config.yaml
n_layer: 13
d_model: 256
n_head: 2
n_kv_head: 1
head_dim: 128
d_mlp: 1024
vocab_size: 2048
activation: "gelu"
norm: "layernorm"
norm_place: "pre"
norm_eps: 1e-05
positions: "rope"
rope_base: 6430.0
rope_fraction: 1.0
qk_norm: false
attn_scale: 0.0884
bias: "none"
tie_embeddings: true
parallel_block: true
init: "trunc"
init_std_qkv: 0.0436
init_std_o: 0.0
init_std_up: 0.0436
init_std_down: 0.0
optimizer: "adam_variant"
lr: 0.00156
beta1: 0.9
weight_decay: 0.048
lr_head: 0.00807
grad_clip: 2.0
warmup_steps: 411
schedule: "wsd"
decay_fraction: 0.705
decay_shape: "sqrt"
final_lr_fraction: 0.0
batch_tokens: 65536
seq_len: 1024
doc_mask: false
train_tokens: 614500000
steps: 9377
dataset: "wikipedia_en"
Each number is 200 + 20 x the weight over its row's rms, rounded and kept within 0 to 999. Layers, rows and columns count from 0. The size before them is the row's rms in percent of the matrix's.

# k: layer 7 attention key, 128x256, rms 0.054, rows 108-127, columns 128-191
# q: layer 7 attention query, 256x256, rms 0.0576, rows 109-127,237-255, columns 128-191
# v: layer 7 attention value, 128x256, rms 0.0486, rows 0-15, columns 128-191
# o: layer 7 attention output (transposed), 256x256, rms 0.0485, rows 0-15,128-142, columns 128-191
k108,128,210,237,173,194,207,179,191,218,245,159,179,203,172,215,199,200,194,187,214,169,238,214,229,188,172,208,199,200,185,206,202,204,201,184,226,189,218,218,176,187,224,182,199,194,215,226,208,167,222,186,204,191,189,179,208,214,179,215,177,190,230,202,177,205
q109,091,236,169,190,192,198,241,256,227,210,202,202,195,198,188,198,205,172,178,232,196,199,184,150,215,201,176,188,212,188,207,191,185,213,223,214,172,199,213,212,183,189,183,180,193,215,189,233,164,206,208,169,187,202,240,215,175,219,197,227,210,209,183,186,194
q237,109,171,189,218,166,175,212,192,200,183,221,200,197,203,207,201,175,180,180,230,217,204,194,184,249,213,219,177,206,228,227,199,209,190,198,211,202,214,202,167,188,191,197,190,182,208,214,205,213,204,181,199,155,181,196,190,228,209,205,170,201,162,196,200,193
k109,101,191,220,197,207,187,208,214,197,196,205,213,202,220,156,209,183,207,173,215,176,172,173,182,183,228,205,194,183,185,194,197,204,187,214,199,196,210,208,195,169,199,229,186,195,236,151,173,179,175,208,226,203,216,185,208,191,183,187,238,176,236,213,184,231
q110,102,194,236,200,186,193,199,187,185,209,214,200,231,222,199,159,214,217,222,242,201,210,204,230,229,228,186,203,198,208,172,213,187,201,200,227,223,202,202,193,203,210,211,171,192,222,221,221,208,218,213,216,174,183,201,181,214,206,204,171,196,186,223,153,193
q238,098,179,199,188,176,181,189,209,247,242,206,202,204,208,210,223,201,216,248,227,210,226,237,181,194,217,211,205,211,210,164,207,207,213,184,188,217,186,228,196,191,211,215,209,162,227,186,178,186,193,163,175,202,185,220,214,172,200,208,179,199,224,159,186,198
k110,088,208,215,219,224,200,200,222,228,220,194,196,205,191,189,191,249,178,203,170,179,192,187,203,172,222,182,169,208,186,145,224,199,197,183,208,178,198,188,195,207,216,213,187,201,251,213,167,197,206,208,215,201,203,185,186,215,170,192,180,194,207,188,182,184
q111,107,220,220,215,202,186,228,182,210,217,181,199,204,227,205,206,214,166,208,215,225,183,199,177,192,198,218,166,207,199,217,170,189,221,191,203,219,216,199,201,233,186,186,179,189,224,178,239,172,190,196,196,185,192,192,245,157,240,204,155,198,210,183,193,221
q239,122,228,205,211,187,155,196,223,235,205,179,190,176,172,188,221,194,210,231,204,170,176,194,195,243,180,211,211,199,213,187,234,210,205,184,169,228,191,180,221,245,178,201,197,227,192,194,226,216,196,241,236,215,195,197,196,211,175,191,204,204,217,195,206,184
k111,120,180,201,177,215,178,177,200,220,211,236,232,176,166,173,219,177,179,202,166,174,186,180,210,220,209,217,200,218,216,232,220,194,220,181,234,196,201,188,197,203,166,206,189,199,246,233,193,219,187,205,185,210,227,210,218,229,204,186,211,192,190,200,201,198
q112,108,178,212,170,214,216,191,213,195,187,220,219,212,178,206,217,225,231,226,208,177,215,219,228,193,170,172,193,213,158,200,179,175,230,209,178,179,187,224,198,189,197,200,216,163,180,199,179,178,202,184,179,185,235,217,183,220,143,189,204,175,191,229,229,202
q240,114,219,203,164,208,224,218,181,236,184,208,232,217,196,169,207,228,206,202,220,197,220,215,166,218,183,219,169,209,226,191,195,231,206,192,192,172,212,175,217,181,209,196,207,210,204,204,203,198,208,164,210,205,164,209,192,154,210,210,188,189,178,191,192,208
k112,111,214,194,212,183,215,212,186,221,198,208,205,198,190,233,185,185,223,181,199,208,217,195,179,184,176,190,234,196,228,187,195,248,176,208,153,206,211,184,177,211,193,203,179,188,207,181,200,198,246,207,203,187,180,239,171,171,199,204,227,208,182,200,196,185
q113,120,220,185,225,183,183,192,197,206,223,207,180,193,184,175,175,165,187,204,186,225,223,204,199,216,232,184,172,225,230,229,162,230,177,173,210,182,194,203,204,160,192,184,179,206,232,203,209,190,211,201,207,181,181,186,203,220,217,204,190,221,184,208,164,172
q241,101,195,147,192,176,176,183,195,205,178,191,194,199,190,206,180,171,191,204,180,213,217,242,165,235,236,181,167,206,232,201,191,219,185,209,225,213,170,208,185,192,214,211,226,187,216,168,201,231,199,190,202,179,196,212,179,205,227,197,176,227,202,206,168,188
k113,111,198,201,195,196,202,181,200,212,232,171,199,176,227,216,205,190,202,195,200,206,154,218,181,194,248,224,171,199,202,215,205,167,208,190,207,180,200,180,213,187,213,192,196,220,226,184,168,195,155,209,224,233,196,208,218,222,218,195,163,189,202,211,152,231
q114,098,205,207,210,200,161,199,179,169,173,221,230,185,195,233,238,149,228,200,206,212,207,202,227,173,165,188,168,190,180,219,181,222,194,201,211,211,157,197,227,229,182,186,188,195,224,223,220,241,200,168,200,180,199,191,208,237,181,219,217,228,191,264,228,189
q242,119,230,211,223,177,166,243,195,182,185,202,168,147,172,199,235,195,181,193,217,195,191,180,191,214,207,224,235,166,184,219,222,199,177,216,216,228,172,143,189,191,218,210,224,174,195,189,181,234,219,189,212,204,190,189,194,199,240,215,198,213,174,197,194,206
k114,107,185,228,189,173,226,214,191,192,208,217,172,164,200,229,207,195,180,203,199,196,184,188,197,204,204,245,227,188,242,228,199,164,202,170,224,250,195,182,193,207,216,209,227,200,185,201,203,214,232,251,190,207,194,174,243,194,216,202,210,186,229,222,198,209
q115,102,177,213,215,177,221,216,180,199,210,215,199,188,174,215,159,222,235,181,214,185,190,233,168,207,198,192,197,207,188,193,227,184,230,222,206,197,208,196,168,181,216,194,191,226,193,197,207,201,197,164,203,223,187,224,199,194,183,196,170,192,179,227,191,187
q243,113,197,169,184,205,234,237,199,176,188,196,220,194,192,179,221,190,186,202,213,207,205,224,200,215,216,201,228,224,202,200,184,198,161,215,179,195,208,181,196,216,209,192,188,231,203,198,153,205,200,203,236,218,218,199,175,225,223,237,216,194,173,237,220,187
k115,115,173,209,214,199,203,239,215,206,171,230,218,210,217,204,199,209,266,210,174,196,201,181,209,179,235,174,222,206,204,258,185,177,190,210,211,222,215,174,263,189,224,187,210,201,185,218,167,205,194,227,194,205,192,221,191,243,223,186,189,231,197,173,225,210
q116,104,202,156,203,193,212,215,197,186,235,207,187,188,198,210,202,220,179,181,173,234,190,183,167,159,236,167,190,194,209,199,204,215,209,215,196,199,198,212,211,221,185,190,208,210,236,195,219,195,201,216,221,222,190,220,250,179,218,190,185,192,209,143,198,198
q244,109,188,200,215,197,220,202,232,196,197,225,204,211,203,199,132,231,192,194,188,172,197,172,198,222,217,210,170,184,226,173,196,195,206,182,190,176,208,203,188,190,227,185,204,179,210,192,243,218,139,222,209,172,230,215,186,197,202,180,200,232,212,214,189,216
k116,113,204,214,214,231,226,209,229,175,186,210,187,249,194,212,183,205,191,175,201,136,185,196,193,242,211,198,182,210,187,208,224,193,202,217,201,209,178,217,204,150,191,178,209,166,203,224,187,200,209,165,221,226,185,204,175,224,196,217,221,192,196,197,212,194
q117,096,209,171,214,232,195,185,194,197,202,203,179,179,197,199,189,201,189,212,205,196,190,188,202,204,204,230,208,183,220,202,181,212,217,185,194,216,233,182,196,218,212,220,220,219,187,232,214,220,163,187,240,220,198,204,174,200,198,208,186,192,200,179,206,179
q245,116,211,168,209,211,220,188,196,186,181,203,208,195,187,195,162,219,185,180,180,213,181,179,160,177,199,186,211,206,238,228,176,216,218,206,201,176,208,215,178,181,202,202,268,180,237,184,219,186,168,186,211,201,178,196,210,217,181,226,186,201,217,211,175,200
k117,108,195,215,203,205,234,212,181,196,191,196,212,237,209,184,174,171,191,229,196,189,166,181,195,214,190,180,248,192,172,240,191,229,206,186,212,203,205,182,209,181,183,205,175,196,182,231,241,222,198,164,210,212,236,239,220,216,193,159,160,195,217,204,192,198
q118,097,190,156,199,237,209,188,182,210,196,198,174,186,215,194,175,181,190,170,203,243,191,164,189,210,234,181,216,202,186,243,224,203,177,193,186,196,207,167,215,185,236,192,203,215,184,230,230,159,221,218,218,174,210,226,222,215,235,201,216,191,219,218,181,222
q246,112,222,181,232,185,172,200,160,236,187,232,203,182,191,194,189,169,188,215,175,216,192,219,167,185,215,209,172,223,210,207,189,175,191,191,189,226,214,204,171,214,200,205,203,219,225,163,207,209,176,183,208,204,182,212,187,216,214,208,200,191,216,185,168,209
k118,103,208,196,172,194,192,196,209,222,215,190,174,231,214,180,225,206,202,188,182,154,202,218,229,184,207,176,202,199,189,181,190,209,234,224,233,170,170,234,199,185,175,219,174,228,208,181,207,199,168,177,198,218,189,175,204,202,198,166,185,195,199,198,179,216
q119,102,202,214,157,156,229,219,156,236,188,166,205,216,213,186,231,209,207,198,221,209,185,189,182,180,192,184,192,185,178,192,199,221,181,187,204,205,194,213,211,238,185,195,170,165,200,174,216,173,209,216,171,224,164,221,244,180,181,172,218,187,202,205,202,194
q247,111,213,237,189,214,208,199,216,230,211,177,207,196,210,215,175,185,208,194,217,182,164,178,189,218,214,184,179,194,199,216,191,200,241,213,194,205,220,198,182,203,188,215,185,187,202,185,235,155,257,184,202,219,179,233,191,224,193,175,184,206,167,209,187,224
k119,111,220,161,207,199,195,211,240,185,238,170,197,172,202,165,180,205,207,206,196,201,209,194,226,176,217,213,200,196,185,143,152,206,198,184,192,249,211,205,175,198,184,204,196,199,202,216,223,173,229,152,212,208,198,215,207,178,159,196,189,213,210,195,214,194
q120,111,178,233,178,201,178,189,217,183,175,199,199,199,205,195,222,224,204,187,199,231,201,222,225,170,179,185,194,176,183,213,207,214,247,206,202,222,138,238,189,207,189,192,187,193,206,176,211,215,199,218,185,204,215,212,183,212,189,215,201,192,210,209,216,188
q248,113,215,199,178,199,182,204,167,181,172,227,183,248,201,220,184,228,204,231,161,219,210,161,205,233,189,150,177,185,183,216,220,234,214,199,205,239,181,188,201,204,229,214,216,176,209,176,202,214,211,194,189,170,217,212,170,233,198,186,175,204,228,198,198,216
k120,120,177,206,205,245,219,139,186,224,230,189,200,181,206,238,185,190,188,226,205,201,203,227,204,217,236,211,205,183,204,181,193,215,215,188,190,200,193,187,196,227,192,200,177,196,212,197,207,211,209,193,213,191,217,192,167,199,205,200,220,201,190,169,194,210
q121,105,200,204,211,221,203,186,187,199,184,223,190,191,192,182,177,228,197,190,211,240,200,159,213,207,229,159,157,185,197,182,199,191,178,199,191,200,218,227,237,155,223,207,166,182,162,188,208,170,202,208,219,209,234,216,201,195,169,206,202,193,204,200,196,210
q249,118,205,181,209,207,207,222,201,242,193,204,237,178,194,175,213,214,208,244,221,217,207,223,215,195,192,199,229,222,200,185,210,196,208,215,185,215,204,198,186,219,198,206,232,228,213,203,158,226,202,209,200,226,206,212,176,181,225,189,185,198,186,168,186,159
k121,108,181,194,191,212,201,209,155,189,212,203,203,179,191,182,184,152,188,164,158,195,194,204,188,199,193,193,206,194,208,192,193,196,231,186,200,207,209,188,188,212,207,153,209,219,244,211,192,198,194,190,184,189,207,159,190,209,214,215,205,233,204,193,185,197
q122,105,185,191,184,192,193,215,237,219,211,186,192,213,190,188,195,182,194,212,192,220,199,217,175,186,217,125,196,178,185,208,213,172,186,222,182,232,168,199,230,180,212,209,173,215,227,200,211,158,216,211,209,156,204,195,211,171,193,183,230,207,236,219,194,191
q250,115,180,223,179,203,195,191,216,208,201,242,187,241,225,184,200,261,221,210,193,195,193,211,191,202,213,209,166,219,186,203,196,172,240,194,207,199,190,216,192,173,202,201,201,182,184,179,202,161,190,214,180,208,213,177,204,238,207,180,186,179,227,157,196,255
k122,112,205,209,222,208,192,192,203,169,202,203,147,219,203,205,194,178,188,218,181,188,187,206,217,181,200,186,181,213,205,188,200,187,210,218,204,185,207,230,169,179,215,203,184,236,179,177,175,223,177,183,209,213,187,201,148,229,204,203,207,184,217,187,221,148
q123,098,222,186,171,195,212,210,176,213,217,192,164,198,172,181,230,210,181,216,239,193,200,214,174,207,195,230,249,197,193,203,203,189,221,181,205,223,210,216,176,235,200,235,220,204,206,194,190,228,201,185,184,226,183,212,174,175,159,191,189,196,229,205,204,195
q251,110,198,189,202,171,208,228,212,205,207,215,209,227,194,148,191,162,182,208,189,215,201,185,153,182,185,232,227,195,226,229,200,206,197,200,157,225,216,208,193,202,212,206,227,198,209,210,188,186,169,191,188,184,164,187,158,198,209,202,204,171,208,235,185,203
k123,100,191,199,160,217,203,187,195,208,205,199,207,205,211,204,187,218,215,181,191,196,201,210,192,201,194,214,180,185,179,226,233,189,178,213,183,167,209,233,182,174,201,186,156,196,199,211,181,210,224,211,194,208,200,223,195,239,212,208,225,215,182,196,212,178
q124,098,189,198,212,154,189,178,208,197,215,202,189,237,185,209,216,168,233,174,191,168,215,224,235,225,188,214,206,191,224,184,217,190,221,203,173,216,197,232,146,211,188,187,222,162,204,207,168,209,212,207,223,198,192,196,212,193,210,209,211,194,191,199,186,183
q252,115,192,175,194,191,194,220,220,208,212,218,203,220,192,207,199,161,188,180,180,185,197,185,161,209,205,167,201,197,222,214,187,196,185,209,227,204,187,194,151,171,211,221,220,210,224,212,217,208,179,185,188,160,196,202,165,201,225,192,179,201,171,215,191,219
k124,106,193,223,233,214,226,187,188,228,210,194,190,243,196,238,212,202,189,200,233,185,193,185,206,183,184,205,188,214,192,194,222,225,225,212,201,211,192,191,215,208,196,223,189,216,221,210,184,178,171,174,192,185,220,192,189,212,194,177,216,188,209,217,182,215
q125,099,205,222,197,207,194,180,195,187,192,187,199,200,167,210,210,184,196,214,194,197,170,166,178,152,220,194,204,167,210,181,199,203,211,190,185,207,210,196,252,203,187,191,181,220,193,189,218,172,205,201,215,232,210,177,214,216,197,212,220,228,205,223,231,207
q253,107,180,252,228,220,176,149,190,224,201,207,160,233,208,192,191,197,206,226,196,170,207,211,233,224,178,182,217,212,215,213,216,199,226,174,181,204,190,190,236,218,179,197,202,208,186,209,223,202,213,199,214,199,207,212,181,230,166,177,204,202,210,227,208,210
k125,102,195,176,158,197,191,175,218,193,194,213,215,229,194,171,171,170,197,200,194,230,201,237,200,184,201,236,212,215,215,211,219,159,205,219,218,202,183,166,175,203,186,225,200,186,190,196,217,246,189,189,207,217,203,201,203,179,197,198,207,203,199,186,240,182
q126,107,185,231,222,173,223,178,180,189,199,179,194,243,239,237,178,210,176,191,189,192,219,213,209,212,222,214,210,193,210,209,221,220,173,182,173,200,162,212,205,184,218,165,199,177,235,184,213,199,207,230,193,173,212,208,217,226,244,213,200,199,210,204,175,181
q254,111,190,182,205,185,219,167,207,181,201,226,203,261,222,217,179,213,187,194,205,206,222,192,210,200,210,166,168,201,187,186,187,181,206,205,190,226,194,193,216,200,192,155,203,194,215,185,181,220,192,201,226,171,184,204,210,207,195,209,209,185,251,197,182,188
k126,115,173,158,161,223,200,169,227,192,226,174,187,218,209,184,220,237,211,226,211,215,193,204,192,206,206,209,178,215,166,215,201,194,243,163,193,205,184,201,243,184,215,172,211,159,207,178,205,204,223,223,203,213,201,203,197,197,207,198,176,179,167,217,176,180
q127,115,197,195,257,173,188,202,205,170,201,181,201,199,220,240,163,187,196,200,182,204,200,200,195,250,214,219,228,193,225,224,195,199,195,235,196,184,205,194,193,198,214,213,210,212,209,228,235,211,193,207,181,203,208,199,197,190,197,187,180,191,190,195,193,186
q255,111,188,237,227,203,185,219,202,193,214,153,172,201,189,237,182,213,196,197,214,175,171,232,218,229,249,215,243,209,184,192,175,188,208,241,231,195,215,228,183,214,193,224,199,172,196,191,172,191,178,201,158,237,215,190,186,214,229,188,210,213,203,158,196,224
k127,116,192,206,202,204,197,216,227,214,191,191,177,245,192,220,228,242,205,231,202,197,174,192,225,207,212,191,189,209,190,187,198,192,195,201,191,254,189,246,221,190,228,201,206,149,206,223,202,196,170,220,161,205,200,186,213,211,201,193,193,216,182,187,207,222
v0,104,183,184,201,202,223,181,172,184,224,196,204,185,217,220,221,235,197,178,199,203,209,222,188,188,215,215,182,213,204,205,189,180,180,198,181,204,175,200,211,177,231,171,198,246,175,218,217,221,153,199,174,209,191,182,205,197,209,209,174,163,164,237,223,191
o0,102,191,184,202,204,195,192,204,195,219,221,188,216,211,215,194,200,220,223,183,205,168,206,212,180,221,207,197,188,191,194,205,187,252,193,211,233,223,220,202,205,193,181,208,190,189,226,188,215,178,190,189,164,223,201,214,207,200,154,182,206,226,227,191,208
o128,101,196,200,188,196,195,214,202,232,154,191,222,213,178,183,220,216,180,234,201,188,204,174,231,237,178,186,208,208,215,193,196,205,212,182,225,189,181,182,191,210,185,235,235,163,206,209,198,197,225,204,186,205,211,227,184,196,183,212,204,164,180,166,130,185
v1,095,214,206,183,205,183,216,245,192,182,212,190,219,210,175,217,204,204,193,191,207,208,225,210,151,206,217,212,205,205,218,188,193,181,188,190,173,219,212,205,170,185,209,229,207,199,204,143,171,150,196,188,198,167,188,230,178,203,194,199,209,183,208,178,213
o1,086,189,217,212,214,211,194,226,203,176,216,210,187,192,192,198,188,188,180,184,199,162,229,212,190,211,193,190,193,204,211,187,209,233,229,200,180,176,211,222,185,213,200,230,174,171,211,231,198,217,226,196,202,212,201,190,163,186,184,202,185,196,183,201,200
o129,104,202,202,198,208,171,190,180,215,184,181,229,200,197,192,199,173,186,230,209,199,251,136,200,204,208,199,231,228,194,213,247,219,208,181,202,175,220,164,159,236,187,192,190,196,216,203,225,203,227,201,219,246,229,188,201,199,166,214,193,240,196,198,173,189
v2,094,136,234,190,186,200,184,194,204,206,208,235,217,188,175,212,193,180,213,194,198,187,186,194,177,167,216,189,160,207,224,213,194,200,192,213,196,174,211,213,211,223,239,191,173,196,225,223,186,185,209,182,159,202,200,228,189,181,197,203,188,199,177,199,204
o2,101,194,205,210,197,203,222,201,188,209,194,204,160,175,218,234,192,181,168,224,230,242,194,192,219,207,185,216,201,165,185,185,171,208,212,198,179,171,201,175,195,179,217,193,228,209,177,201,202,205,184,174,199,197,190,199,189,224,189,198,211,199,210,242,178
o130,093,179,200,204,213,242,213,220,227,199,218,199,230,205,236,175,192,215,192,188,192,194,183,208,223,179,204,182,232,171,218,186,189,199,172,200,195,195,197,186,200,179,196,212,221,168,196,205,204,214,207,201,188,160,190,146,202,191,182,243,213,193,187,204,217
v3,105,208,190,234,185,191,208,189,220,189,185,224,237,202,196,202,194,186,175,193,166,177,217,175,186,220,208,193,191,197,208,214,202,194,192,205,155,198,182,191,248,166,191,231,176,208,156,179,208,223,192,204,211,188,221,151,204,165,206,212,185,205,214,170,221
o3,110,192,200,188,174,189,195,213,220,185,185,194,177,212,217,191,188,193,224,200,210,190,228,157,242,202,164,222,185,201,179,228,164,196,204,183,261,191,205,175,195,225,208,173,214,217,205,228,196,206,218,214,209,204,157,177,192,228,156,198,190,209,180,219,200
o131,094,191,176,205,204,214,202,237,179,223,191,198,165,195,195,192,188,182,197,175,236,219,148,217,226,215,192,187,211,211,177,195,176,191,215,204,198,210,236,207,179,217,223,218,230,213,190,216,182,206,221,193,183,173,218,248,189,206,191,192,195,201,201,207,189
v4,099,190,201,210,184,183,175,178,237,193,230,199,244,194,212,220,210,188,234,208,203,196,220,216,182,176,213,224,253,192,203,180,183,194,190,213,221,202,199,207,208,175,199,210,194,185,187,189,239,207,190,193,216,198,200,225,190,194,221,175,201,204,158,199,186
o4,099,208,184,182,166,171,225,217,246,227,179,198,205,180,181,179,237,191,215,230,159,173,203,182,206,183,194,204,237,211,206,209,224,208,182,233,197,217,224,209,206,192,236,170,187,151,167,199,216,196,188,192,205,186,196,203,197,184,231,166,191,200,181,198,189
o132,100,183,198,194,237,213,169,205,198,230,181,189,159,210,197,218,195,210,190,219,239,247,212,204,216,213,202,231,165,231,161,229,202,217,196,177,192,221,196,157,214,198,198,208,184,201,206,196,187,199,187,179,171,207,206,179,207,230,206,216,230,137,200,176,207
v5,095,221,159,204,200,204,175,217,206,220,175,205,236,189,203,199,171,189,186,209,215,201,179,182,173,194,185,176,181,196,200,239,226,209,225,217,223,225,201,199,207,182,231,204,219,207,182,200,199,216,226,223,205,193,193,236,194,220,203,222,214,199,188,204,208
o5,091,180,232,184,178,200,201,148,181,193,223,209,228,223,182,187,173,185,207,206,202,212,177,209,207,203,209,213,211,204,196,183,215,169,211,190,204,213,165,196,177,176,188,210,197,212,213,187,212,191,161,206,217,199,196,157,219,182,199,196,200,179,193,185,205
o133,103,178,206,221,217,189,166,207,175,200,236,172,168,223,191,228,191,214,152,205,182,208,196,197,187,202,223,199,200,184,185,180,166,206,174,207,231,207,237,191,206,196,221,197,211,196,183,179,175,171,197,189,205,174,220,206,201,203,213,212,165,239,192,243,205
v6,095,207,172,201,176,201,192,209,209,213,182,204,211,226,224,197,226,231,205,197,172,223,206,202,194,182,222,197,231,225,207,225,206,202,194,220,213,196,199,224,199,218,256,220,217,202,213,208,183,234,202,180,187,167,211,260,166,224,238,232,221,207,190,192,178
o6,091,188,200,217,209,203,193,213,195,201,226,186,205,202,198,200,180,215,151,185,227,172,186,239,254,224,199,205,182,197,182,180,212,209,200,198,193,216,174,242,186,162,211,160,225,143,193,205,217,173,188,179,195,162,180,169,222,201,177,186,227,201,187,178,208
o134,111,160,205,224,175,192,168,162,157,183,211,184,211,218,204,253,186,197,199,200,256,228,155,210,202,195,205,194,204,180,218,174,211,161,180,186,201,183,218,180,222,205,191,213,187,234,202,190,223,193,178,186,201,189,173,215,199,208,185,197,188,167,223,174,195
v7,098,180,193,187,176,217,157,236,231,193,212,214,241,219,222,174,207,191,218,193,209,210,204,209,189,163,225,201,193,223,178,210,210,159,178,229,179,214,212,216,194,179,215,213,195,199,192,195,201,200,204,204,191,230,194,226,205,239,199,201,193,185,210,187,216
o7,097,208,194,229,215,221,199,181,187,173,241,178,211,219,183,197,165,183,193,174,220,153,164,217,205,207,192,170,200,194,233,220,188,195,203,200,190,205,221,209,176,185,216,207,207,158,207,201,172,214,185,175,228,198,205,164,195,207,148,171,159,234,205,168,223
o135,092,183,204,186,203,211,189,226,150,215,170,219,178,196,212,202,199,197,186,227,194,211,201,169,202,172,170,208,190,229,190,217,211,237,196,202,206,218,185,170,200,208,232,180,178,233,215,171,191,148,181,213,209,200,224,169,189,219,213,193,209,164,215,195,183
v8,099,188,177,208,184,241,180,197,188,189,201,239,190,218,216,186,244,170,196,223,206,237,192,234,202,196,144,208,177,175,197,173,186,180,244,197,198,218,201,190,223,198,206,223,201,211,197,200,198,147,193,205,174,222,218,211,224,190,210,228,202,200,215,216,209
o8,098,187,222,234,210,219,195,197,198,183,211,187,182,215,185,218,185,201,194,202,199,160,216,257,169,220,226,167,241,200,214,199,234,215,207,184,190,209,194,228,205,194,191,182,203,167,217,195,182,198,217,232,207,212,205,204,197,242,184,224,162,230,199,146,216
o136,095,201,203,189,255,177,168,160,203,187,200,183,192,223,203,168,219,212,198,193,175,213,209,187,189,184,220,197,216,181,233,228,207,174,228,192,188,178,185,176,148,203,198,218,192,197,221,215,178,203,225,197,212,209,170,176,205,195,188,239,205,177,152,197,214
v9,104,183,212,185,213,194,218,214,237,218,176,237,242,221,199,171,151,168,196,223,194,206,195,213,161,184,181,202,199,200,216,200,168,153,232,181,184,209,173,185,184,234,200,207,199,213,192,203,222,249,167,204,203,200,173,174,191,152,185,202,209,207,179,209,199
o9,100,173,192,216,188,197,192,208,204,185,203,219,185,171,246,193,221,203,197,186,173,213,211,211,187,184,217,175,202,157,185,191,190,212,193,198,187,160,220,189,202,214,186,214,186,190,189,183,208,218,200,187,207,220,206,208,205,182,216,218,209,174,219,209,210
o137,107,203,215,198,219,230,216,169,184,190,182,187,207,180,201,169,212,198,227,170,184,225,179,164,228,235,224,208,209,215,180,204,220,190,240,207,178,177,215,188,179,174,205,203,191,127,191,210,160,195,235,228,188,214,217,210,216,193,201,187,211,228,185,230,173
v10,103,228,209,213,193,234,218,185,206,215,194,165,223,209,209,227,172,162,204,211,215,185,178,211,181,186,216,167,182,156,239,232,238,176,203,189,200,162,182,218,209,191,174,198,174,214,231,230,202,206,194,220,212,175,204,230,187,167,188,195,173,227,196,190,172
o10,097,192,210,190,239,195,195,211,181,195,217,215,225,191,193,192,209,197,215,211,203,198,185,216,189,193,225,216,200,200,209,184,207,205,202,188,177,198,193,209,190,162,213,227,235,213,182,180,200,213,175,187,217,194,241,188,215,181,247,238,212,212,182,180,200
o138,107,188,194,195,225,221,171,186,190,190,178,193,233,244,217,176,179,223,198,175,200,162,205,213,242,203,244,214,236,195,209,212,202,196,191,171,199,193,177,201,173,219,167,182,193,188,172,223,163,202,223,215,208,207,199,236,202,224,192,175,220,202,182,146,195
v11,101,246,206,173,188,219,190,202,209,191,220,243,209,216,217,155,213,200,201,160,200,187,168,201,223,180,153,163,174,220,219,218,216,194,219,188,185,187,178,175,201,194,215,176,166,196,217,175,238,235,174,224,177,161,201,217,212,185,191,198,184,194,191,191,175
o11,094,206,216,219,201,176,219,196,157,190,209,189,212,193,191,200,152,204,200,208,225,188,166,228,191,207,178,221,158,174,215,198,204,217,200,221,207,246,179,228,182,196,234,172,206,222,211,196,194,192,184,229,255,194,153,190,222,222,176,194,214,204,223,181,228
o139,122,182,174,176,218,159,175,214,170,195,180,200,179,226,188,194,201,202,174,200,228,203,213,213,188,207,224,192,193,215,191,179,192,196,187,208,196,193,199,219,183,215,208,204,201,224,157,217,155,197,209,208,231,192,179,213,199,209,198,210,173,221,201,197,201
v12,103,213,239,190,228,173,202,205,208,190,201,190,189,167,177,189,211,173,204,208,183,216,201,190,218,221,158,259,177,173,198,222,193,194,208,219,206,226,196,190,216,206,238,167,194,190,202,180,237,174,178,214,192,187,187,175,203,195,172,190,256,224,209,198,216
o12,106,202,207,183,167,171,213,220,231,204,195,229,176,182,188,178,224,188,207,221,182,184,208,168,207,218,191,187,222,229,163,216,219,195,208,233,217,191,241,174,193,217,213,215,181,217,203,189,212,218,200,175,203,206,171,212,151,171,230,187,219,174,226,236,198
o140,101,212,186,207,163,213,232,206,174,212,223,198,214,204,197,219,157,170,173,196,216,244,209,212,191,201,227,161,187,184,218,193,178,194,202,182,211,191,191,217,183,203,180,194,204,183,211,208,208,202,208,208,209,188,214,183,178,210,184,219,164,220,205,203,210
v13,098,204,169,168,196,191,186,215,188,184,214,200,202,204,226,212,189,225,227,235,198,194,202,189,185,206,196,204,161,196,211,218,212,218,197,249,224,210,185,234,168,220,211,199,198,193,175,229,207,206,183,184,190,191,205,186,173,188,203,215,188,177,191,212,189
o13,093,192,207,192,203,170,185,209,205,193,212,177,226,189,130,208,157,216,181,167,205,169,183,180,197,211,192,199,201,222,168,232,199,212,214,203,230,222,219,188,184,193,192,196,210,194,211,212,191,197,205,225,240,180,185,170,200,175,180,204,185,224,224,240,193
o141,105,181,172,223,193,189,182,173,199,192,165,194,231,216,210,203,175,189,202,196,207,213,204,194,210,201,190,168,171,180,181,187,234,170,193,210,192,189,173,199,210,214,184,200,220,160,210,179,178,201,212,223,212,185,213,237,231,210,221,180,185,201,206,201,186
v14,100,196,227,199,213,181,207,180,203,232,198,242,182,224,185,224,205,194,216,199,160,191,204,222,247,178,222,201,175,161,190,205,186,245,229,196,213,231,183,199,184,175,206,185,220,189,180,236,221,219,186,189,179,166,210,167,162,210,208,226,194,206,189,212,178
o14,090,175,176,202,167,220,215,192,229,181,203,200,213,198,169,194,218,198,215,197,183,202,203,196,197,211,196,225,228,222,212,169,184,218,212,191,223,196,192,189,177,206,184,177,166,214,195,220,217,214,219,201,161,221,212,229,187,200,202,206,196,247,170,236,190
o142,113,180,169,188,207,212,187,229,206,198,186,175,238,176,205,193,153,209,179,184,210,179,175,205,175,214,207,194,191,207,217,161,205,208,208,195,193,184,239,202,214,224,216,204,206,173,184,196,172,211,202,223,224,221,216,238,216,249,223,200,202,189,191,233,174
v15,095,201,202,195,210,218,177,204,208,210,192,179,201,232,217,209,201,220,170,238,222,214,223,188,202,201,213,146,196,186,236,235,208,192,233,203,217,178,211,247,197,174,198,229,178,220,189,201,211,204,197,216,161,222,203,183,218,192,195,194,218,195,191,194,183
o15,098,170,200,232,199,227,175,220,183,175,160,194,203,219,219,197,187,211,178,183,198,146,213,223,218,179,187,161,220,214,203,203,185,222,204,178,171,203,223,215,185,201,198,203,196,143,178,213,157,226,201,188,220,198,189,202,212,224,179,206,176,190,148,209,223